{"num_attention_heads": 6, "intermediate_size": 1536, "rope_theta": 85100.0, "tie_word_embeddings": false, "init_std_up": 0.0191, "schedule": "wsd", "train_tokens": 669400000}
Each number is 128 + 24 x the weight over the matrix's rms, rounded and kept within 0 to 255. Layers, rows and columns count from 0.

# layer 17 attention output (transposed), 384x384, rms 0.0311, rows 85-101, columns 192-287
[[169 108 146 134 141 135 146 146 153 165 118 125 160 153 113 133 122 124 121 147 162 139 117 124 125 100  97 117 136 118 114 180 120 107 106 130 131 143 173 153  93  90 126 151 115 105 105 143 172 130 129 129  78 133 126 140 120  85 148 136 110 109 158 102 129 105 140 136 153 108  96 133 150 112 115  76 126 112 113  89  86 159 153 130 123 108 135 128 134 127 110 152  95 177 100 117]
 [ 98 115 154 141 116 143 119 107 122  91 126 115 139  96 138 133 127 116 124 123 148 107 147 178 112 114 110 138 140 103 120 132  82 138 153 105 181 151 138 108 110 155 184 105 136 149  96  95 152 129 143 125 121  81 107 141 112 142 110 100 148 109 126 155 167 107  90  92 133 189 103 152 145 132 140 155 112 125 152 138 176 158 125 130 176 166 137  99 136 163 118 139  96 117 169 148]
 [106 160 102  90 131 112 135  98 190 177 120 138 172 125 154 103 116 134 139  97 121 147  83 135 140 132 109  66 106 154 140 125  89 112 131 130  98 101 126 113 144 104 142 149 144 160 119 143 139 105 138 111 140 101 104 143 140 136 133 135 138 131  89  91 113 113 176  76 124 122 142 119  69 120 147 153 126 165 131  91 107 112 131 123  60 108 171 138 108 131 108 126 143 148 163 145]
 [ 99 160  96 131 164 151 167  90 127  37 130 124 140 135 118 155  82 129 134  95 121 119 125 115  95 122 122 129 123  85 143 148 175 151 129 106 123 173  75 146  91 106 143 138  88  90 121 142 118 139 123 115 144 139 158  71 148 119  70 120 123 142 102 111  62 147 136 104 132 103 117 145 167 137 133  80 126 119 105 158 131  88 137 107 109 175 119 136 127 125 115 162 116 117  79 122]
 [158 161 134 101 130 111 146 143 117 181 128 120 158 112 147 169 186  89 101 175 124 159  93 118 145 145 102 123 136 112 153 164  97 153 115 155 149  88 156  91 165 155 120 153 110 109  90 157 111  91 144 107 130 156 160 108 100  96 160 124 130 126 168 167 104 167 154 154  95 139 127  93 147 144 153 122 135 123 135 121 153 165 146 123 126 153 100 108 118 106 136 130  89 160 196 152]
 [134 141 156 141 113 148 102 149 162 106 128  93 141 118 101 116 162 127 126 138 116 114 156 135 125 107 133 160 110 134 140 159 132 131 151 150 192 163 105 133 114 101 125 148 101 121 142 122 140 111  91 141 125 111 144  93  94 155 116 141 158 127 109 115 130 111 144 148 103 119 130 132 159 129 132 120 112 116 135 111 117 146 142 113 154 151 136 153 100 168 103 183  79  68 101 158]
 [126 144 108 106 135 130 113 141 159 185 127 156 123 100 112 139 161 120 150 139 129 134 139 138 163 134 111 128 167 128 167 128 101  87 125 146 114 108 117 151 147 133 158 134 131 157 138 138 153 149 124 132  90  84 140 121 113 118 159 110 151 148 145 142 137 144 123 148 132 122 109 121 120 110 104  92 134 155 122 100 139 174 141 113 149  97 151 157 107 108 140 128 120 170 132 138]
 [137  93 133 122 137 126 133 147 133 138  94 134 151 118  91 126 159 155 178 120  97 147 173 124 136 134 128 122 114 104 141  97 134 129 103 110  88 134 104 135 185 136 170 116 134 130 124 109 126 172 109 131  99 142 117 141 142 168 155 126 187 117 179 101 124 124 100 155 115  80 117 129  90 157 114 148 139 120 137 127 139 117 152 112 107 110  83 132 163 124 133 147 128 151 129 129]
 [129 107 142 120 111 130 106 111 123 150 130 119 114 112 155 131  92 124 119 173 122 108 135 130 134 117 132 146 138 107 114 101  92 119 147 120 126  95 153 147 166 110 139 155 169 153 149 102 143 126 159 111 149 130 154 122  86 136 104 145 116 136 100  96 175 109 165 110 162 174 130 106 111 120 156 159 141 162 140 163 111 110  99 111 137 151 122 182 108 118 148 136 173 143 155  84]
 [144 127 130 136 172 124 156 116  99  72 120 130 139 139 114 103 110 126 136 163 163  85 131 137  99 146 181 100 198 130 105 163  94 133 115 108 113  93 185 131 115 121 165 135 125  88 110 112 133 147 133 130 133 132 149 137 121 109  80 159 130  87 127 129 126 116 132 106 109 120 160 172 178 152  79 132 102 118 144  89 112 136 122 128 190 108 138 154 167 131 148 124  70 123  71  80]
 [119  91 121 136 195 147 134  99 152 128 131 114 152 108 122 160 137 118 114  92 101 135 140 111  97 153 141 136 119  96 145 187 171  87 108 134 107  68 118 128 140 124 127 125 140 141 130 161 152 116 114 115 125 104 127 139 110 137 126 107 145 142 110 131 116 123 138 168 133 117 104 134 160 155 101 124 103 160  69  95 120 160 123 104 117 144 136 112  95 138 150 109 121 127  90 118]
 [102 113 118 107 164 140 160 160 137 122  95 147 149 157 120 127 112 160 128 134 100 174 106 136 183 157 160 164 144 143 148 118 183 131 159 146  96 152 100 140 123 106 129  97 155 123 114 118 134 142 133 114 125 112 104 144 134 169 122 144 137 171 129 122 133 126 158 137 127 166 152  88 118 114 122 130  91 147 116 121 119 125 113 160  93 140 141  84 133 140 119 147 128 161 183 141]
 [140 128 130 124 127 152  96 148 144 126 142 110 141 138 127  99 169 119 127 136 145 142  78  73  90 118 191 123 115 135 148 119 167 106 102  88 122  89 132 108  86 111 102 121 145 107 115 129 120  94 134 165 114 114 110  91 137 134 131 133 149 154 108 121 125 160 144 102 132 208 117 120 104  94 124 170 166 144 139 136 149 145 121 152 119  98 131 115 117 109 115 125 160 146 171 100]
 [123 138  94 140 143 112 104  85 168 134 138 114 132 137 152  76 165 131  64 138 111 135 140 104 124 122 135 102 110 122 157 119 164 141 131  57  82 107  76 135 108 111  97 152 139 151 103 137 149 143 161 106 134 124 140 119 107 137 177 134 103 119 123 115 119 159 165  70 163 147 113 157  96 100 145 167 145 137 135 134 155 136 105 116 106 109 134 118 137 108 144 160 174 164 190  94]
 [164 153 109 141 117 157 130 125 177 154  96 126 173 146  90  98 145 117 143 137 140 105 107 117 139 118 159 100 118 151 134 132 145 160 117 128 104  80 127 156  98 101 168 127 123 114 113 141 123 135  68 147 134 136 152 160 151 109 150  90 141  92 121 121 111 135 121 135 129 128 177 145 109 110 123  87 152 152 140 137 111 130  96 128 109 120 132 138  99 163 152 150 125 158 140 134]
 [143 130 154  99  96 161 154 138 122 120  87 122 141 171 101 152 153 108 137  81 153 124 106 173 123 104 135  93 145 132  68 117 121 145 116 117 131 174 126 116 122 183 137 104  77 137 148 153 160 135  96 140 113 171 143 157  96 125 132  94 129 120 169 160 106 105 145 128 134  84  91 122 207 134 121 101 122 113 113 140  97 182 152 120 143 173 101  92 117 142 162 104 111 139 109 113]
 [120 154  85  98 138 128 119 140 184 195 154 123 160 127 163  95 116 119 113 133 139 101  88 111 127 121 146 126  83 122 173 131  95 123  78 105 122  97  60 130 140  83 135 140 131 118 173 124 166 130 151 131  94  90  81 150 140 164 127 119 135 124 124 120 120 180 112  80 132 131 185 109 107 149 110 148 145 190 168 104 137 119  88 101 180  93 128 147 126 121 102 140 123 126 144 154]]
# layer 17 attention value, 384x384, rms 0.0303, rows 86-101, columns 192-287
[[157 125  82  91 110 152 103 111 148 100 122 118 137 142 167 122 179 122 125 124 104 143 155 133 145 115 163 151 140 141 117 117 166 129 157 132 174 153 114 143 132 157 123 102 147 112 130 137 104 156 139 123 143 206 143 135 128 121 125 149 162 166 126 120 165  99 168  98 137  86 165  94  82 149  36  82 142 107 148 146 106  65 155  83  99 112 125  84 133 125 102  97 119 118 142 163]
 [141 121 138 127 142 158 116  74 142 103 107 104 135 124 109 113 136 129  99 176 110 131 104 146  67 131 175 136 146 152 114 162 150 150 126 133  93 156 138 109  54 163 177 131 127 126 135 180 109 104 123 101 113 105 160 110  99 122 134  84 144 151 146 122 153  83  92 153 117 150 170 105 136 115 110 139 178 154 137 119 135 123 102 190 115 102 132 180 136 156 150 103 151 147 172 122]
 [108 136 126 155 113 113 114 177  82 109 133 105 103 134 171 110 155 101 128 157 135 129 119 124 116 149  88 121 104 135 160 141 127 120 144  70 102 129 159 123 147 142  94 100 162 138 118 131 143 103 101 143 148 106 118 155 122 198 161 127 145 135 135 153 159 109 106 146 151 171 117 154  82 133 116 166 140 123 128 107 153 161 111 141 129 112 161 140  92 126 136 112 160  90 152  97]
 [ 80 120 108 132  85 159 102  90  90 100 122 114 111 170 139 102 125 125 100  96 130 135 124 101 149 150 171 144 102  88 159 113 165 169 158  86 125 160 109 162 141 135 181  97 114 173 153 108 178 122 128 116 122 108 100 116 145 122 124 109 157 137  75 145 119 109 145  62 135 159 136 111 102 117  92 103 124 155 117 157 131  82 150 172 128 117 147 157 132 138 129 155 143  81  99  91]
 [116 115  99 141 165 149  88 127  96 147 165 148 137 115 155 110  65 116 193 110 115 163 101 107 131 134 110 115 149  89 156  66 118 110 118  79 150 122 134 120 129 137  71 132 145 140 189 163 134 118 140 116 114 143 111 122 127 125 129 180 142 165 111 165 122 149 156 120 138 127 108 131 130 133 102 152 131 109 104 148 140 132 125 118 150 122 127 126 139 118 120  79 152 131 137  99]
 [133 137 130 132 118 155 118  61 126 125 115 125 145 143 130  91  67 112 134 179 142 161  96 154 120 121 144 116 134 124 122  83 127  99 163 137 126  79  97  96  89 127  84 154 133 129 114  74 107 114 165  97 143 159 119 144 139 130 125 103 106 105 118 128 151 145 118 118 163 137 144 103 165 136 133  86 169 151 115 158 116 151 107 135  92 133  96 112 119 154 194 114 134 122 144 126]
 [ 87 147 154 117  87 127 135 148 132 145 131 138  95 115 129 150  98 110 108 138 173 131 160 157 131 134 126 127 123 176 109 123 137 142 120 159 199 103 165 102 102 110  95  89 148 132 136 123 106 119 122 115 143 144 119 139 119  79 149 129  87 138 115 180 156 127 113 115 161 125 127 154 129 119 161 108 144 143 121 139  69 115 154 134 158 131 143 100 113 130 158 105 134 113 119 113]
 [162 125 127 112 160 115 117 130 113 122 119 161 138 117 145 134 171 155 128 134 139 144 116 118  78 108 121 140  91 120 116 152 175 155 137 156 130 104  87 143 106 147 128 106 104 125 128 163 119 127 126 164  87 132 104 129 144 153 184 133 141  96 147 102 133 121 119 137  85 123 152 154 160 142  60 105 117  92 135 106 178 157 152 110 103 100 102  98 130 156 108 124 116 140 113 160]
 [ 95 125 102 151 144 110 118 165 133 128 153 145 118  97 140 103 157 113 109 146 101 138 130 161 109 142 120 126  88 111 154 115 130 106 116 156 128 102  80 150 120 116 166 131 158 120 122 105 162  96 119 146 117 114 201 119 102 142 121 122 143 108 125 119 118 112 159 149  98 112  77 152 122 131 182  86 153 128 131 153  93  77 120  88 102 137 125  81 113 168 129 156 147  82 137 112]
 [123 130  84 112 120 123  95 122 120 113 135  97 158 141 128 101 179 159 136 111 138 160 102 133 169  96 146 124 120 140 159 110 138 143 132 137 136 130 142 130  92 124 135 143 126 143 133 156 135 162 147 176 116  96 163 136 124 176 119 136 141 150 120 145 140 135 158 147 121 162 133 118 116 142 123  90 168 100 184  97 154  89 134 149 144 115 141 148 147 111 121 106 149 172 132 102]
 [150 144 132 137 121 102 134 141 132 136 130  99 131 127 112 155 125 125  60 140 131 111 153 134 134  96 132 103 168 139 102 135 123 167 104 155 106 137 128 111  98 157 155 115  95 134 119 126 162 105 113 120 149 154 179  85  70 107 118 116  81  85 113 126 161 139 115 149 120 117 137 126 122 138 139 170 158 157  87 168 127 167 103 143  99 124 147 147 146 160 184 100 140 120 108 117]
 [133 145 116 131 136  85 140 118 147 122 105  81 167 148 130 104 155 150 121 129 114 135 174 138 121 152 138 121 186 127 119 161 140 135 113 144  78 164 127 161 156 165 185 110 110 128 108 142 140 117 123 120 150 160 149 143  97 164 145 114 124 157 174 110 146  88 131 116 132 112 147 126 110 125 160 160 190 125 150 142 107 141 102 129 112 153 139 168 118 133  95 114 103 158 107 122]
 [129 140 122 150 147 108 136 103 122 129 112 134 152 111 111 153  76 167 113 114  91 127 126 162 124 122 153 133 146 127  99 163 180 120 132 146 141 129 112 134 119 179 146 110 111 112 117 145 186 114 171 110 110 135 116 112  94 137 103  82 104 161 144 134 142 127 111 139 142 105 186 122 133 169 120 118 145 124 148 137 136 120  95 135  79 137 137 183 174 136 170 107 109 122 128 130]
 [122 104 141 157 116 117 125 125  77 106 141 155 116 124 158 157 124 158 104  91 119 119 161 129 127 124  96 155 121 111 124 156 109 101 125 116 122 108 149 120 109 146 142 147 114 110 135 113 142 108 157 124 130 138 151 104 155 117 138 130 131 128 143 136 151 128 119 158 109 104  86 124 117 181 156 136 144  80 116 136 157 149 106 119 134 124 146 157 131 127 119 153  89  87 112 110]
 [121 177  77 151  77  91 135 111  84 134 156 128 146 123 152 125 128  94 153  87 129 157 129 106 151 144 131  77 148  91 185  82 146 121 166 118 148 141 126 112 177  61  92 146 139 146 136 131 152 144 142 103 136 155 100  86 137 120  91 152 112 142  96 154 135 112 144 133 163 139 118 117  48 143 166  81 117 141  77  96 125 117 116  90 151 136 157 111 133 123 130 138 101 101 128 116]
 [139 104 152 149 160 119 130 124 141 118 119  82 126 144 136 158 124 183  81 127 106 141 138 118  82 155 110 140 110 113  89 170 115 126 107 173 110 120 132 167  89 163 147 123 141 138 131 115 119  86 174 108 142 161 162 109 103 157 108 139 133 134 143  64 142 118 160 150 164 126 122 139 159 119 133 112 127 145 160 153 166 163 109 173 101 120 111 161 121 147 122  95 133 185 127 131]]